Part of a small language model's weights.
Size: 12 layers, width 320, 10 heads of 32, MLP 1280 GELU, vocabulary 2048, 16.1M parameters.
Architecture: LayerNorm before each block, rotary positions, biases, untied embeddings.
Training: a variant of SOAP for these matrices, 590M tokens, 2408 steps.
Each number is 128 + 32 x the weight over its row's rms, rounded and kept within 0 to 255. Layers, rows and columns count from 0. Numbers have three digits each. The size before them is the row's rms in percent of the matrix's.

# layer 7 attention query, 320x320, rms 0.0609, rows 124-194, columns 200-239
098:132152122114106161134078156150129110099076122168172069089085112204161100108140093049086093177116182132090121137125097114
093:123088110076107076121133141114135143121151142169079089135095086137076101151130149177078150166105176219070174125069164181
096:122146117115167124117085135059153198150127136154199225101140193185117102137104133180148102103089153118153096064173160149
100:132136066125157131123118109150093133154047119173088143118086106092127132126166157117168111131070193150145094084134134085
087:113107139190156172152180193140202103135091113109157136135124102098088134102159082110175177163108142087219098191181139163
101:103111219106109142145137181104115087080124098113090185120110105178135121099101162152107170168155119095134138090127111125
070:051089197081133107138107154116160165104108132154107154072105120147093139125124151107117150103100141124167167103086126147
096:129135170123131103131110120126074134107115085143116124180132103150142100118077131110040146136138145215149141127154116117
079:172078122119214103132174115182096060117167132162119118159141182125153146196119147112181169164109136050151127127186106141
082:132133139144169089096148132153160125162148088101122147144141148122119154187131118080177163180116133027125148146135126145
093:162102127102171100122144127084093116118186161138161127088131148122180048130158126147136136078085201155155126126139106154
086:135118121044079153147077056147081142073138112164136164109107172163106176140120173168132124142119181159083158172109155166
093:154145162146123121152187087061144130078087110079160154149141122129143155108070150138124147204158150094087123152116104116
090:121094177124112157114140188075094193125102154144122140135119145111117099116081110186078124155078127092148060080117121123
097:145180164161157089120156120139089115146135149119127093100146057115118196112123120145115135107160114147175091118080122097
096:135116144083083133135135175126141179164136173100169108123129070166115143103082170116191062099149148152164165165132171183
097:166164146142074129086121110121071176125145087107107059108122140166117145118106110183106156104190114137060151109100125124
087:104137155107185138148199134117134112074109142168093179107133143153129156110165157109108147177143117101127114109131167133
102:129146116134135103156136137125113114126084141129143181116143115167134125151106176106132123095085136150151123114128103137
101:163138191091132080134069125161076165107081159102102129060099178120170175118135169145139105042127130162127145091143135119
093:092131121144108094094136121092180153158147153150181152103165157128149098158071104119113156100105134127085087141152129128
098:210085133096107152150119177186172127180139136168098096137102093162128120122151112129160017154111176124131172168136120103
099:165141155041078130074114134105159095212165128103192132139126152109148159112065063109164135233145138119085092076125167177
093:127157136143131165178114066119136047122205137145138060157105185172132120105160132135134177170131111183115146167079098091
090:117089143068156109124087102079100167149105080067096113096127142103125133106142145173126124114083125148155207114086173166
096:120124197069080022160079144163131169151130150134155118168106146057134105130140166117104126114089148143097095118097099053
093:060125127161155172188089162137125146161117147110179136115056090134131132134076111092124167177229201118095174115158102183
100:131123115133120160171114126122120166104157125097155140150085144077080161135194072149130107150076192145119148118116153113
101:121149121119104175122104181192093122143134099117138180181137131085135102104195153096080109108162179154181191143073144079
095:139145115076115156151148116107176144147205147136037068147127114130126113180163099155107097176127136096148103130139150145
093:100122084144127112137169067107098090111092165118101101139075148114152145094112129177137111118138140112115117132099148149
092:134169137123104167107113168129215121112118049115121096172087131090088121141152139101132150145133119151098180106128138107
090:100169154056124100085107138124152140132153110100148167122136083051139144100093129196151121066151074143127082150189111218
092:107149169130151158109090119040146138119139202100098113148142094117134091096127173160146103154154119117117132158088118155
089:136124159123134131125098178067139163169168131106180149100086135102173086093142098086128054145164150028180157129051148129
092:089096104140071190079133099083088102142081163143116166115088163160158166138068098147130148183102143074177111138101158107
063:112203098130122067132090107133085099168075115130144136127122122076112142184068096098104153144109122179142086109167125114
060:133166128126053155088124054105157131157105111124157143151118124139148126096127088130110118157181152158122124159143087090
088:094160158146100171139142085111159127072123117159211147105098095128126120138124102123104200104115156168142123124102122094
069:116151109136118094158119057113102127104107166158151106145153183159159178147115148135148104119120087082166164139173070076
074:083113108117082127149096124101137081208146116145196156128127100121105118133127134141143148068140169120079172157106141131
112:101095103128103120166170133119166126154137132155191153133134093145090126080144116119159163078121136141091158126107109126
094:098155104088168121132152186185117138087092141101159131135130111185157150116166110081174138189088028140120124101157160135
131:122117080144141096174128133116167102129133150147186170123106138126073139099132120070132134065108147129147171149153133118
104:181147093140135129089116202102126089141186194114126119165094101151138125165101117185051141121088134133114097112109156109
109:102104173163152103109103174088132101189050126112124104183093140125206117104119091137075114146141104141138103105064107136
103:109181119116147165180175107163137154098032100130142163138062104077112110149201097166096096130111091111123131114131130166
108:069076110100116153104130156181146131152177061126107074135133095132122105121121072107161144160211122197161137106114134118
104:071131102142150251109157158148106132157071170110103098089121077111211143125193135158129131142111070133112108146119115119
103:110170134139179157121149137125086052140143108118117108156094123127097125130106100146111158104132021188094144105120157111
097:139169152158101136144100134189114085130101115087150135099111183139136145118158099128124122170134146131130170082118121077
102:104130181098128171171166154166083157103157082120144140182134128099166093214123106190122082136159154103124138133156141140
100:169061106102163127127080082142128103159062070109176168129107091106161103110088181129165115156177149113169161079133118173
100:124164117095166092101125072166117074086095115144165123051125172156168175148155099139107117050114064135183104151142150163
098:097092140151091164103112098174105096091170188135121143109112071166118176115153107111077091122117095122144104122149128128
103:106070130132055151137153096168114114083113111154041114108132097122149146174109133136128132103178117141081150136141191132
102:155095112147138126115097137139181148090112114117153181093119105133154096116076167096109088110108049145122150067139138102
102:045133086138102160135161178182147140128139184175099130162156135133141154072165139121164112152051122099075100053121138125
101:138192174136203174130102073104125162100155128146122106096082159151150077147121142105151139113065070061142106185161119135
102:071191092168163187128179090117154138151131121114114118164112095169129133113147130075166183193128147103093118134167050125
111:144095125100106103160079108100106150079087162143127156165093151092087088154122125119197123115169173115107145123154143074
097:145156152139119116191085109131115156089084083119131105077137054122097050063084125119168115153147124119149118138185056136
102:183130071067146125039139109207131139091101137137135100132132088098151115124147086133125102142135104119174125074105063129
102:071123116175148092210069094094130120187142058163124108147139141140130126120105137110178111071108216127119130074145091147
096:092097103064146168142107147116126173062134116135113131106112187092103116122097154090158093112115095153139163190140136078
104:108174055091112138126083165171090106092089084136125144104157098141112179101159132128166176132144141041149150130061124144
105:180140091132074155113093153163155073118133088113106100166140119100119053102164109144131135171148168086168126148129078195
110:159229109136138122155129116193079108126197087138092136151077127180131178138156150104188089087079138140114111176151079095
079:145114156151150162150158122128128077098099094082146136122088155116067213073059090120172140162096104135132140102177202115
082:056163097100113180136106177128135155091124122100128181169104078125106180098145125130105141140146080141163154177113160089
074:128109148134096161126174107174161130130132148112079146080123148132130088095172177091020111098122099102108118124152089156
# layer 7 attention key, 320x320, rms 0.0623, rows 124-194, columns 200-239
098:137152128129113161120107159145160200163125141203112181091096116148181177123134159126147116116083119106052146104102113154
094:088150098132091145138140127091129174112198115171156139087157145191164143090110169089130101144167139077120134135103150173
101:193110092120124077085114104137132149107122140119119123138077125106145105063153119107112090156144125110091162057133206089
102:105153088102125147133080125150129113094072123093096181142090127112108109091145101120133105160132211173108126151197067146
078:131067159110083083129115121125067130111166157113129107132119128153061087160009127127079093113086178140111179117079085123
084:143147130154093150089165111106158128104182151100153159100120094140160128084180129066121131134090161119165141146122066148
086:222056133087101086121155128170156135193128102125144093219162137160157171119083082120108137117061036087039179103123100109
099:152050105113130105120080071143122141177120132109165142146125138118100153148072152165101125094084100094097151078107073123
099:035158085178137206135050176156130117123098136178151159119133128142055104144137140152091133093175145117143125171089116144
073:153104083173099144180050151165135053150040147166131137087167173109167146142154150134102103098133226136142101173118145102
089:146135100162086150204202114152091065086160135130142140122137177096199127092145127157160092096136162103098136185114158110
111:094126136123153138112035195146156130156076141180091135118139148184099122170120098103116164110129123147195104155131099134
098:104080184150157166147096143086138100097183110186080206154138125073117138091105103077119127115134125127111128073104127157
093:073108120140136156152086141137175134116140101103126127121110117158149173138116134150072151099105082110108193133127128110
096:088124127143118133145123149097097147178151151163130175112084138129058194125137142164188117105146130080116151177136158139
096:132170109130139120075138159101150132187107099118131173110120097129120141093100152180147103230185126168138104057136099178
098:142123167126141085172118129103137120123196096141133134100171096086149180125098129110116102134151089110118108144106125109
094:119097118132152084095117058162083047181122147170101157104111141182102115075118128138142076056101106109075119161117111069
100:045190135126091123130143101096149144095162078110161146151152158183125097078193143049129091151118145203124102088131152109
101:157120111125063152163130119131078099105122122081085180129141125111131184109154088138145071133097100146133136126169140167
095:198161152149132121106094143157166105128184145117127103091125118163157145155112157165147157121123152172115101144134141145
099:152131126150112075138169148157083179085200163202125150158119179065103089116110159151119140128134118117070122089146108114
101:103111167212119157126181098170135155126149095147169099104130138134129040151133112096167130109156155126115110115108143100
093:191109089047115105154083140150109105168142105166114143164121128151155101118131107160131077143105104076149125116100161154
094:172109095133158093093142069152109127123127089137121149122109120144172072128152160123186128138056133138180138156128110096
098:092095119161152168150139154110125189063167178114093081100092198200101109103119152179137119087090072173063102106139118144
098:191105138101116134133122149123087111115101112078117143105189149146135108094136167075121128140101121118110150144107146188
094:074153138066153157164114061136098171101087148148085104085154118095112089092116085116148121146166105129169165082077155152
102:133014146156148079149070122063148177163129141130131116153169122186110171105076099116135182091114152093136052119104145125
102:110160124160161175126130132126073090082141104161113097117089188118136067130114149126141100153164183110181102096129138144
098:084154139151136100097142124122097176165094159114157117152180134093161059153155155058177139151125162102153195113083098151
100:177074146106115141127104151185134078126193136111188120160176092098112122129098129150136061097128119145144129200057181158
093:164096144155112119118140117052163135119101118168155130074158133117169138103139146078150114112128109171105144089148096138
098:103071099155156219195102135141094110036106174145104085082122152157163077169106104130147134151059174181115061167165101179
094:132158066127180108166126145140084169049127114103107174127207084164116126138142108118129137126141168064159156146129092117
097:156074135127126137167122155094125139142136193058131145155091178070104190119143127133094093154066118082178089112138086172
057:075146129110136170155127080104094110168084154138144100151196139069124049108114081152113121130132166142127157143139131103
064:107075152084136075122107136130117158093189192133128131063170113092102134082157199143121129138142173177161106109104132149
101:181094112116086113146090126121130108131118114075180146118151086111155138142127106114157162137087166188195082167116115139
068:161187112153124100122139089089144132124154166077100167160149139149136087082114080109127169099127128130150125144113114140
131:140098143126087114173095094109145071178155125095131155145116155129145102157124149134132132127120181133153123204122098123
075:143091110115168098101149153100158100126166120100121119137137134040126131157120133130168150080179171077142141136127103150
127:114125115126114119193175109084155094171110141079141197102137169143123165123115165189167169086110157141133170161131173160
091:078171158096166146133184129121097130073140137073082125135098131163150126177140158072127103120125096130082163117143113110
114:185142175171159111078104205123100114100188167200179091116121139108110098188099119184094160128127177143104122118139191139
113:136116224109088168163116144142161120139121144111116094141115153137117145154130121098112101128083125078173148112129150112
118:130126134146165054153125132151228108106080187117126108124118177154175141129118118095119098118104114137130127145170059144
125:078088136138109137143132126148084080122112070129120119154097039121172103150118121112143142154144111137122157083115119111
114:169140114122092201117133161127122088152143150124184095156131091153177112109118120136103113152156131109069158193084090128
116:154168132118187162099118127125125084108161164111170119165125108195075077147173084158102140098151123135160122061117108146
110:128154164154135175131123101173119109067090144147156107063066136157151121114149089118140147055110121093146113110139135109
115:118156167138155157116149068132149099161134092138127159169161127103126121118152116140131136078140125116127179108154098109
111:149075115098135143107136119200177097140071081147122147134148102127108164131124096095079187124121124100156120073164077092
108:186123152118116094087177073106098117174056147149149100138140166161112121159095118164135151133088050146121096095119095154
113:159155105160131230163111076142105111122151118077166129182134138116103161112133181150102043159125142135113143150119134091
107:139161105112086171135160167186133148161125138117092121105104099163111165143078175125102119105127087146097124110153144106
111:094135156099141080110116159133166183108136129094127168138169163154108138161098149128094137096092109134087131128145143153
112:105106079114093186105140127174132120109141143123157170146196135089137121132145122132174130127112128112146094085075119195
115:075159150091152114121067160122169091129125118119136136131140155201076125149111112104145115118111107084102126169113154117
113:124162137131104156112172079119130167121075119096124136127112133119168181088153160154176090148048130137097133127159097195
117:139120145136132066179091151100138097104155097131182173088097153092110144078123146102146117111146185111120130107138169125
108:086108090083122086143162145123111102135151082166067164121133160187092136133133106147127134135146172135125125123139125121
111:143095060153119091102077069147110081103120165128156103113105093128081161083128123175101136156116157118145119112121061124
120:103094096098085074193057145101103125123175145158112135156132104101136112123137106119194105084121206146133148108105064128
106:140116163082134069140114123135064152196104163158116118109137173135134097032161126102141121146136138168140119198202129125
114:145133065156141118156158139126094088155118230145076125110188122138111210143143183170137127173081129112162084085112103142
116:134105124163085137108120135104144117121138115113134126149166193140130070177127164129150134167151166101144228067164086102
113:169165083180112112125095111130080118106135097154113147114129147160118095105143080104120114103124077118094137173136114139
081:110166077124123118130139134146112106183150174157099120143104157147166119148170155212073098128104192135122064149150133151
063:103132144132095125104135105139134128106161109118206162080064150135136175098093142077142139170105204152128144128153107141
080:140083113196120131105106130069110169149157118110127105132155179096055113096115133100057095133127139151116073060156130124
# layer 7 attention value, 320x320, rms 0.0663, rows 96-191, columns 200-239
092:110095153173109193119148142128103167030084147081141103133124181133103133089167126073117132139115096096126157108128143148
089:102113123186130115179154132104109099158177192107166131188160143132119151178104086119104141182105131114147097159101156094
088:133114144164160126110114108122093114134155142139102107130118145115144081150068120107156069142116132168091082074137091150
085:136107195079132171136136143105131149074062109088116136090122084121152140130108092061121130164146167139114124082154054129
086:107122162157158144128148143102149164088139170131148105102181120164129147180153134120112176154162142106113110075141115116
093:083074127144103206116118125101182140149150101081182111118141138109127127119120104019098125114079128134139069106089132127
097:155152137165148148114159124027120145102140168100126101099177159168178122110174103071111146084105146138098107073165118170
089:124120138137150128154141110081100133126145138116125117151138140146173174122166088164098133066101140086050107145136087138
092:186095141066148205136095118156129157125100174119153124105052153105134037152104136137152168103119118077126148123156129109
084:138141056129081178123124140114121139087058178088132087135169096186141159172151132191120129121149148113141086185129161128
090:170151103080115108115058117119070150113099102195070151119122145128069164163119189194102129155132113104088157161104104065
095:091134096121134145159137128131182128149111158123126126111115152101087111165130147158144203117124127092025156073084057088
096:137153090168151194117120135058131139184102093090093202174111096163144147138191082119118133178105097141147139140069181098
091:206054076187138130115105114071133101132197123149152118128068164206121162124102125064169083087074073144137215112110112174
098:138180151143126151127125165177131107176131220126131146120084131154088149135103133156136198107138202166088174114129120105
089:109091090175141129085158171121119120106112096116100180121086166122101151109081178064167117115077070118110093095140164115
087:125114186115111158119162154140048144103127103148115097133126182140043052199155125166117099150035119124154173104141057124
086:171111102093083079149119155172100208118135171072077078151107126103170154136174100145125131147087177169162083091105149192
086:112099107141100128087104105103111147108130121169186130085127130104148192130088130200090123081172119108099150067156141114
088:155170119090154098188128186148167165113135125132187108136147100101134158113089118121181091154118114130147116102070108138
080:165137169166137104056119148088135076122135108166119124155141156162092069126133130103136068100132123137099129128149094101
097:122198107144106159135149105156113160116166120076092130096118123106111118178081075192092156120105147172091174115109093136
087:115164186145116084142070100139181150065175123131051108137155142110149132176158117161093124095128160090177118093178158123
090:087104137156086090144127142134109201168157134155149149143136078105086154114156105128063134083114064130099095086112081125
087:109123141085129108131115162145106144162132119132189128087123151147169107096118178145131123122171155111121107100139132097
097:118058165143073105125103125036143153083128090162177156156201093143126162187142109114102103109099094128193139080079150111
092:119088079088091097157103095188076104176091037150116108144118127187129129145107102083083131139147128152059105150154085167
089:112084115204178118111112040167099121090130083119121105161145128131113128152147130120112068121138107104170104141123038146
105:130108157127113141107147089179092133136129111129105121134079132152188179127200137135092121134085101205147115144113131134
092:125103138142145113091123106114080171157125109106112066149087138157064105123096146136185183177135126147157133126160138141
089:108130150108119084158088132140097151125168051137079139153115048137117144113119128255079138147124141095135128100196183074
089:138094146143128163157108133146117142084083047154149151106128118133169127183115195172112095185071101131109140155097106139
080:173168147122129089098147100076145139077170158182110097135155030167119135144193086111178171109082138109139087118080127142
079:152125113156146152155093084142109187165153150090120125145102131122125089128177148100086166132112152141094174091074106125
077:117093181177122129113093154127127118076192156186129141121209162169122116121156193153133122157105095159149139118086177035
080:179105097098198092202137109152164105099161162143162147156054128068116203144149188104082132156095095142124111130144035120
098:085129096203123174118167147092157121158122148141146143134096063150080164095136162126137124070116123136094090098081092125
079:118147089193102120152142080101092106112097038133137134110129124123102093116136078153128125146106129124127148175136131068
078:148101097102137159171108126126163094049105155095101100126080140127176192097127122069145153162081124141144140112079177145
081:130080109102176121118118145138117132096160138140122166108120176136114118115095113121107120112130108154150103118140191136
084:120130080056144188128116181127191103118159125126135105072202159122099099129162105105078111050159132129125093132096226112
071:094151079132105159178085127082121167098114141153113105112161107137130096154159068099119160093135162072127107133088098152
093:090136209140067142088094152143040089145151098138130177112126126125131132227145161093188109120121199059181109054167095174
079:176106110199160150146158081095192152185141098114128089074109127053139107068163145151093149104147126157126113142135190133
089:086166120141133105113108198066146109085145162111174161129103155162139129192185127101162127118141187143097144122126155143
073:176173118116118176108149138136133141170113163080068150093155120089153150179101132129122124106127145127141047111109130163
081:125081152148110170092053128167122079124171116108141225171071105128130114163101169119112070073088114129135134145137159165
076:127092149102098125143178102112120095151096107114114189168140137132105130091060099111127118114132145116115170103105167090
090:167088134143149152103091075067121087169140107136144161148154128149124129065109096153083152142129080077075175104039119133
079:128134101104118073198085100171109080194147100123135163057156053106128109180104155076156135169091092099149111169146102141
090:175063153157158122151168123075111124081177103172104131100126156126146137139086112189097156149091116114123109129100116145
080:055122115136127130141103119146201134187140109118113114154171186163132116129136118126135139102193068143145078171111136088
080:108085123155103102136154128100161086195130167140129135090112120142145132134155116153166102099108172106076098139120070104
087:124104174182142126163090126064139117080134149112153108110156074135141109105173108096136144121165144099084113116094135104
087:127076116141120120107136113184112137100134119131163137077088128086079138160223137130123098172083127112138167076116107085
082:106160075097120119132108091118085118154158186110121137144171177160171077114058149147165104071095128184124095098105103101
080:162106160110135071110207117111084140069154089181140122125114196160171149068130126077160144163094206119080101099107056093
081:122111128094100152115083155177105096106108132148148134126144095138121086080117117093139129144143179074114117205146092110
082:091087072124108104104129145105099142187049117118126094095125146108146166112140111155089162095185067085133151148083094132
074:164105109139121117135132173128088139162074083105132096111043127172147105099187087124116193165134152126066164122097112134
083:129087118129147140142101150144074067134146148138134178174108117116143212142128120082115146153082121091065131145127163112
080:162120144173107095125124115107083147158132114162158097142105132146143118087096147121157150058122123095150128123150055147
076:143155174073122150103146091135133125072143100191109131107105164094167170141051102169156142158143111106104152096163154154
087:078137077093188096160120082092154171167153049104145165154146109102118122137154107076087118137123150081177135144150120133
104:092068155115146157181143141173110119175127127128139104121145051104113158074110132134115120168107076143103160079066136125
089:135128126134123072171114172195143116126122134137176187147096084127157081179121151188137117142104108137139182121127151121
096:140114085156175103124139130172138110075156120183134121144122087148142156092123124135098123204060092080137083161130123165
094:149091129150135200147167070184109193104099146194170141151103089145205158081182154192146134103188156096141069139136146136
104:144096146133121139143166099108085150099073170136143170155177059147175103106179136107137130088130149165120100117110107146
104:105109101096113143139089138168100111166131100156109188107116114144178144147102136138146187118185129085186166137204119124
108:121131118076088096147115102164146115097125131087058147092111099132119124127090073183104158205158160171169163063132145105
104:144160134131166126136110117094107146162078089112089138107135155075173157127159127099096112186125130148106103094083168147
095:124162117130115094078113098074099132174093136128140125160147162118152115107142130123108147151154112118091069113155161136
097:128113166146163159072130140131150128076143152124106167129134122150093069113134097121107142132065145164151120147197070131
100:184171108193102115127094119175152106135159104132135180142115126126186102071123094178106135115148153125189120146086132159
096:098091142112142111108155105093079087103125119141120158101083114100200147122079159152108175083160122099135164140088137106
090:167089153126083127092153147094159103113132121175093149158116176117100135196093114111109152090142173144069138103175132165
095:160096146095098146154098162155142110176153058192154198159106119129110089096162184111156084121113171157183140099097119089
094:119185106145103128155131182185128170084152097123093069130115171108084151186055114151154124095164122143137105160099175119
096:143121108172146125173115139115121189089101131137127171154097118145120133143117168099079103135115089110069172192130088148
099:091147134112106119119129129056121109194123160155143139069091139135172137151076155142095151157138181139096117095132161114
094:104121160146086108155097126099135128134157123101124085073111135091069124136076156195157153104156141118096092130107101102
102:107146093115174132164097097137135080074113133112079112163142057139083080120099135115121095149146152130148208157076116086
096:120106078193148068091149109098124141098194125149133097148116171134082114158106115107082107166186063126104179126111135128
092:118086130113144099087146155151114083132097102114133153120172112098163103174104100155158187142176178142126179056147118124
093:117137191112103083155140069150175157162152149124129116143131100132120157131127156101140109172134124155185135144116138165
093:151174046129096137170150113078114152117182107085139161123157106133128083142147175097106146103037142119157134131095116154
097:134102095152108138063109095082091133161110187098186176131104071076153127091184138161152115069154094134145190178105133129
104:173131117164195173139182134156104194173151145128145119123134136159161094156175166107185095130167156183144113137134112135
095:124125095104106094088124141149048093205114151164176145121174136118171125125112120146203159121188148084096116116166095160
096:136132133145142139150120114142174072137133091112141085141087130069139114127168147151161068104134127128110172135186159128
094:109166114123080119086160136104123119119134105094115092150157142132130164183085087101114128126072204062121131129161114146
092:141149130096072080077107164113145147152155141164084094069142160116102192139035126108149179150140162103159108181166066149
092:135135199123109134092154077203117103142132123130147078145154152194099109118151130186099114096040120131126060156153150090
091:128108119135085116152133170121150131092150138108098135118103183078112116146118159167100134105174180154149138157122096130
107:157174127075119137100126146130125056142151125138163179112119140180095137081041094150062159115123114125189161149109080122
# layer 7 attention output (transposed), 320x320, rms 0.0596, rows 96-191, columns 200-239
082:148143125179156163126111095105173105145173149138050137085122133083154162149086135149155141150107119178172104143141094176
079:140110122112136139094153160089191105115109120143087137141124173126118094173151112148177136176125155148093124059119115163
081:129132121158104088080134124128065055122097095102114097135178158172126066115147154079196152165129112133188111191118057125
077:139178118182104114149126136147147103130125148099155110157085150079091155121137091189085120109090069116179172125163177110
078:190112132157104110124066103149152173167089151078042069126155182111130149122083058104121166114167113096166128186166070167
081:134153106072130085115161123161094121154065134124094116106169136172092123122112095121146123140162129084116146139137172161
082:141074168164186148117133113149141166178150103122057145110149148079126110118135143103123164158162070116179147080131099163
080:140106133180113097139092077116047093120141142118128122134136124152171112110070109156176109163134081140149125124069172160
078:100110099060123183128068172124122139086201124071144153127192111151099119150128086158167094097102134147146086130134145150
079:078116142097135085091125122173129192119138132148136132151061082128082132110107122158201123190073083138106091133164135126
085:111105146161104150143144133116149129146148153114108160115144081125123121183124067128090118099129173132148164101092128125
083:194145143049139127091125122072102089185134145116086115185112093122176147119162078131114116175145110071130112109143156184
081:135101120125146109073218125176084116080176109154149110083115143110151171118094111105111152098089185183132145123154155224
083:100113144101113140149179081118129152088132122050106169171114043073106105116087131117070127094138081111122040152131152134
083:092108121090111076092095172071145113136139114095150077088109123116151133089136067117125146132090128116149138104086117175
083:146135162079117102174104100167164117085139103160124142192192089126154168123115145143140117124184129159140180110084150159
079:111132125170092145146125130109155139145167117161130136107155161144159169093152160128086120181131094147078121156134102204
083:139143164139122191093179111122176111180111124115173157124150075152116121131116155109115141134138061087064147092139158103
082:137098187146098131146070189163165143108126154097106071136096122131046112128137132147125146094040091131084064169034146168
083:156084152155111130128169108154144097126122129136143139090102131151129070130144160133132132117126151135128097100118179099
078:132185108132072097162103137061127144084158126130160175130130125098165132142133137114153149074160097138107185129183121055
082:104103088065145066109077134197127138130082154136155128142158145123125102125142113124176098105110124127184147137140112116
077:106108099116096116120098081132148115160120110116136117072141054062140132081149109114086196136137137154127125062149088128
078:154105088116134181091180149124110073109106146163105098147108182133167111128162127162133094110086109084109150125147092140
079:124135157082041136119086085145145138111140157174111167090165090070131113114131118096170160068119135104120115119115114111
082:134145124112152119137142146180156106084135126088094129167208140105147058134156193130122128173096098105125118147126143179
082:100119129112191124082156104146125132173109116126160192071165133088107148150104138183126077125132184148065130113172149139
082:159131134051071091149158121176133144199191125189155129117067185158194157118136093124156126153115181143154120128161194112
086:140155090116046154115077063159092114152091168130175145194123115069171140169173171085158188142107136103105158094117114115
081:123063109122105169112137115151137105069079156128130112087149161156105182038175120130151125179091154118109100066142154136
083:165108193152174149135100129158139037132124235124141150196149176104116114202133089086142135105138128154095165112107157149
079:093119126144109160119098080127132099119112112144141150183102096138109124185070173133113140100132096144071147139161143109
084:164137079144122112122096127162180086115146162193154174145086186139177156090078159110064071165122139099095174171142114131
090:158198100149159117095087126153161157135069102153090116155143111174104144140120142139089150117132146146149192140132151175
083:126101129079152131110068154079132104114173056139162106131124174140214111148127140136160120120159170136162083091177101085
087:109089148118128153108107148141201139083159160092178138163109123083162122096211093143159141149073129099133118034126169098
091:198134105161095143142134144160147118187146144061110094112120122212120133100143152122087158156063170085137148115125084093
088:077148117182112167115103149134097155087178136188064097142150110139085075138117132085100143148159081181174087129142116123
082:134138127145093084126153151184110165149079129108172090046172108087091112153135174115096155142133089036170074143148135185
089:136162176109126118191149147125157122158130127133076107149041035113157119076106122116252148162118082102105132131124106112
089:085118123089145139117174170173073153150153120061097160131121096094134108170101125129139124121136088148146166087125096140
082:140162114117116096133101107163149137160174123124098089163167117206114164135154105156228217134180174131130120146113131101
092:114118103085108121113094100152136174128109132098128124135061103192084126120095051147162133115100174136120118160120100149
087:162058154119189087107190140035184104118066155115163123112180146130152179110153125123119135147090137115102110057131123174
094:119104081081071082078116081122129141135148116124177098103088094099096141163128124116130091096109144103130077159174124107
083:151121138121128044095089067084114080150149077085162146114172163096109111077079128163165142075094122113148146122113121084
083:144181130107112066155109178152125152056134099136127092096146147117122106161088151108123147089137121057128117092137066108
083:215123158121166124136159101133134114140108149133125110065112115125130117130107136173073094132167103138106137156125105119
089:168116160116107144154064186124174114123082119153115072144082118156098127185120122160084158140079116080129136109129167114
083:110103163132153113100106176154130137103092173155113117115086147191116070073150147139103132067180139171112111111141138136
090:126141149162140137119108125124199100137086069101132137077152099196153103132133218090147163116122084121155140154164106145
087:125089118142156125130120119066133087161092140172136143135143085094159081154117124148098144120135188157146155124056127152
084:146127143195113190124172175168145054114128094102129154184166121088144126145079102109150134127102168095152171076159131088
083:110102105103118123145048203183154142123098090142117156049092149124077111184117089134155123115176140168117062189118117174
093:123146141161144142091123152124146093139144125197095167120079145134165150133159171119192216171163080127108118157118151163
084:098131190125156138121175170111165170133140107157130149147103154155113121111159077148118125083151122154154138198134162152
086:146147141191114177051130090140216060151102150145098124123063108161114109126128170131093069139108065137116140159199087144
089:045121116182106084128127185116080122129138169163120134162077147159119134179160160146171129136155151115131072112127140083
083:125111249108114147077128084154073160165140185145131130126135059130202162159099157137150178105106094144081149086127100104
083:141180089175107104145111086098120145119085202104165129125139149121140123189121146147110088175144147152148156126127120084
093:117129077158208120118077122158137166143087124184129135074104110181177136187189103143168129102131118114126116129127113143
086:144086117067101127113177121206117117126157133150128185145128049120076127118127113125085092114133209171109105135148083115
082:067186125150181079120143096121161104146200113148138140122146094117113122108190172112098123095150124070127127188142144137
092:124122088080130115097189119197132002125135131091081149083137175092102071123137107120107123107140100114103107126096144109
095:147145084121181097149212142120088123110149152053113162096137166120154186109164116155128120123130175070091107126131143156
089:081157130075099138125156111105135065138072163107126124102122183147125147127171113126161194097104155111074120129102149145
095:194150146162104166117134090047156138189110129091123162117137105167103091124131138113106134087113227124156170162135116089
089:138137183139186056164131154060180078095103143105119116080160127137117185045063147141112115092087095100061148161153116141
097:130140113165216114099113148134148135124136125154125136132096105144150076140099112157080176162117034190081111116131129125
096:204099104151146147126142125056182145120119161083153127147111222055134133091153162149143070122123140118088132150141133138
094:156136130089187060150095137144146122157152139135201166137142114174142104066083141110187128070098117061107179150149082134
098:116056112081103162085148188131187125110156093125072157086152099125159092185146123116167145121127141069123137080157123144
090:072102130160179083176094088138161176066108127124135138102182145123169067119141115140101087143171122128152095138162126128
093:155159117128097155150129075087129165139101102118101116127163119075074152158123155162145144155147139105130147155097145171
093:080142156136097133140105120124080208101141138137120120118148135089145090171178156154124108139135106203155173142113146086
098:123120057156129118098107154085160099129105107096134089137121120179136052131111144105171132178125167094121081103100145135
095:084138106090107099118135096179119127160184091142193114156176147148108154106155096092164164172172152103136149107114173115
096:134128100105113096103154167078082150194153163119106055107121114109131143112120083102092139173123033092098132144127135137
096:151077099170087120123128196115087118066131133126156128103096165163142146143179132179071131130163109091094111133129134121
092:154108150170084128133184146152132145106105128041200104149179071123117050029139099127117124170196134094148103081182141109
090:132113094149106122201067113241149125111129158094136081140126088117077165074103091137105130073146110096157151073065152137
089:100135122135089099187098161157115123149164112160127132216086133174150128102153098158176087088100176120129166130119113130
097:132049146124128111069130159110128226124067122118158167142123118123202150182140120178059157154122140142125107104126146101
093:139137154077104110126145108156174176113152165142130141137137123110126093137161096096102139107117203129151139144160184143
090:083142107104114097119123125080071163078199082139171132127140153133087175113091171110112118178106113110126157091097121155
095:073090150189122171083100152146121098147113136086139136157154143151104142126181116102107093144127159141119134070166117135
090:073081102168146133169158135126061098153171096129144149172107207093045132164128108087083144104165115120117131126176044103
094:128099140099153181167170137120119104144148096123102110108145122132130083137152133143101155135166115111119101118115157124
095:155166127147137102125143159111114093110127116163106129153111145090059140172144094137147168108078095101150137187157131160
086:116166178075118188131101178082100176125138103117101140147104119105111126097130139093113089147135056144160102133077143120
093:124130066175133143126129191097171127086114141138142096098118124154117178156169108118130122161112120093117133151149099144
091:129138157155119158085102100173147132117069097132148146108047132125099147100133150120124087109125169139120142181190125110
090:176133102123116120197062119134162101077120147157172145150117207144164121113178124096104130163173063075115070073117131091
090:100158122153122144152106156121123103082074130152128073147140129152146116102157165104118147141188084126105144105113147169
092:125130145166140114108096100160123110103100128150122129099104118149052130133103104107091121109087145140118129150142203067
099:170096144127098159109059128121144177120154146122120106084131134117053173154136165154113096111132142121084057106087085068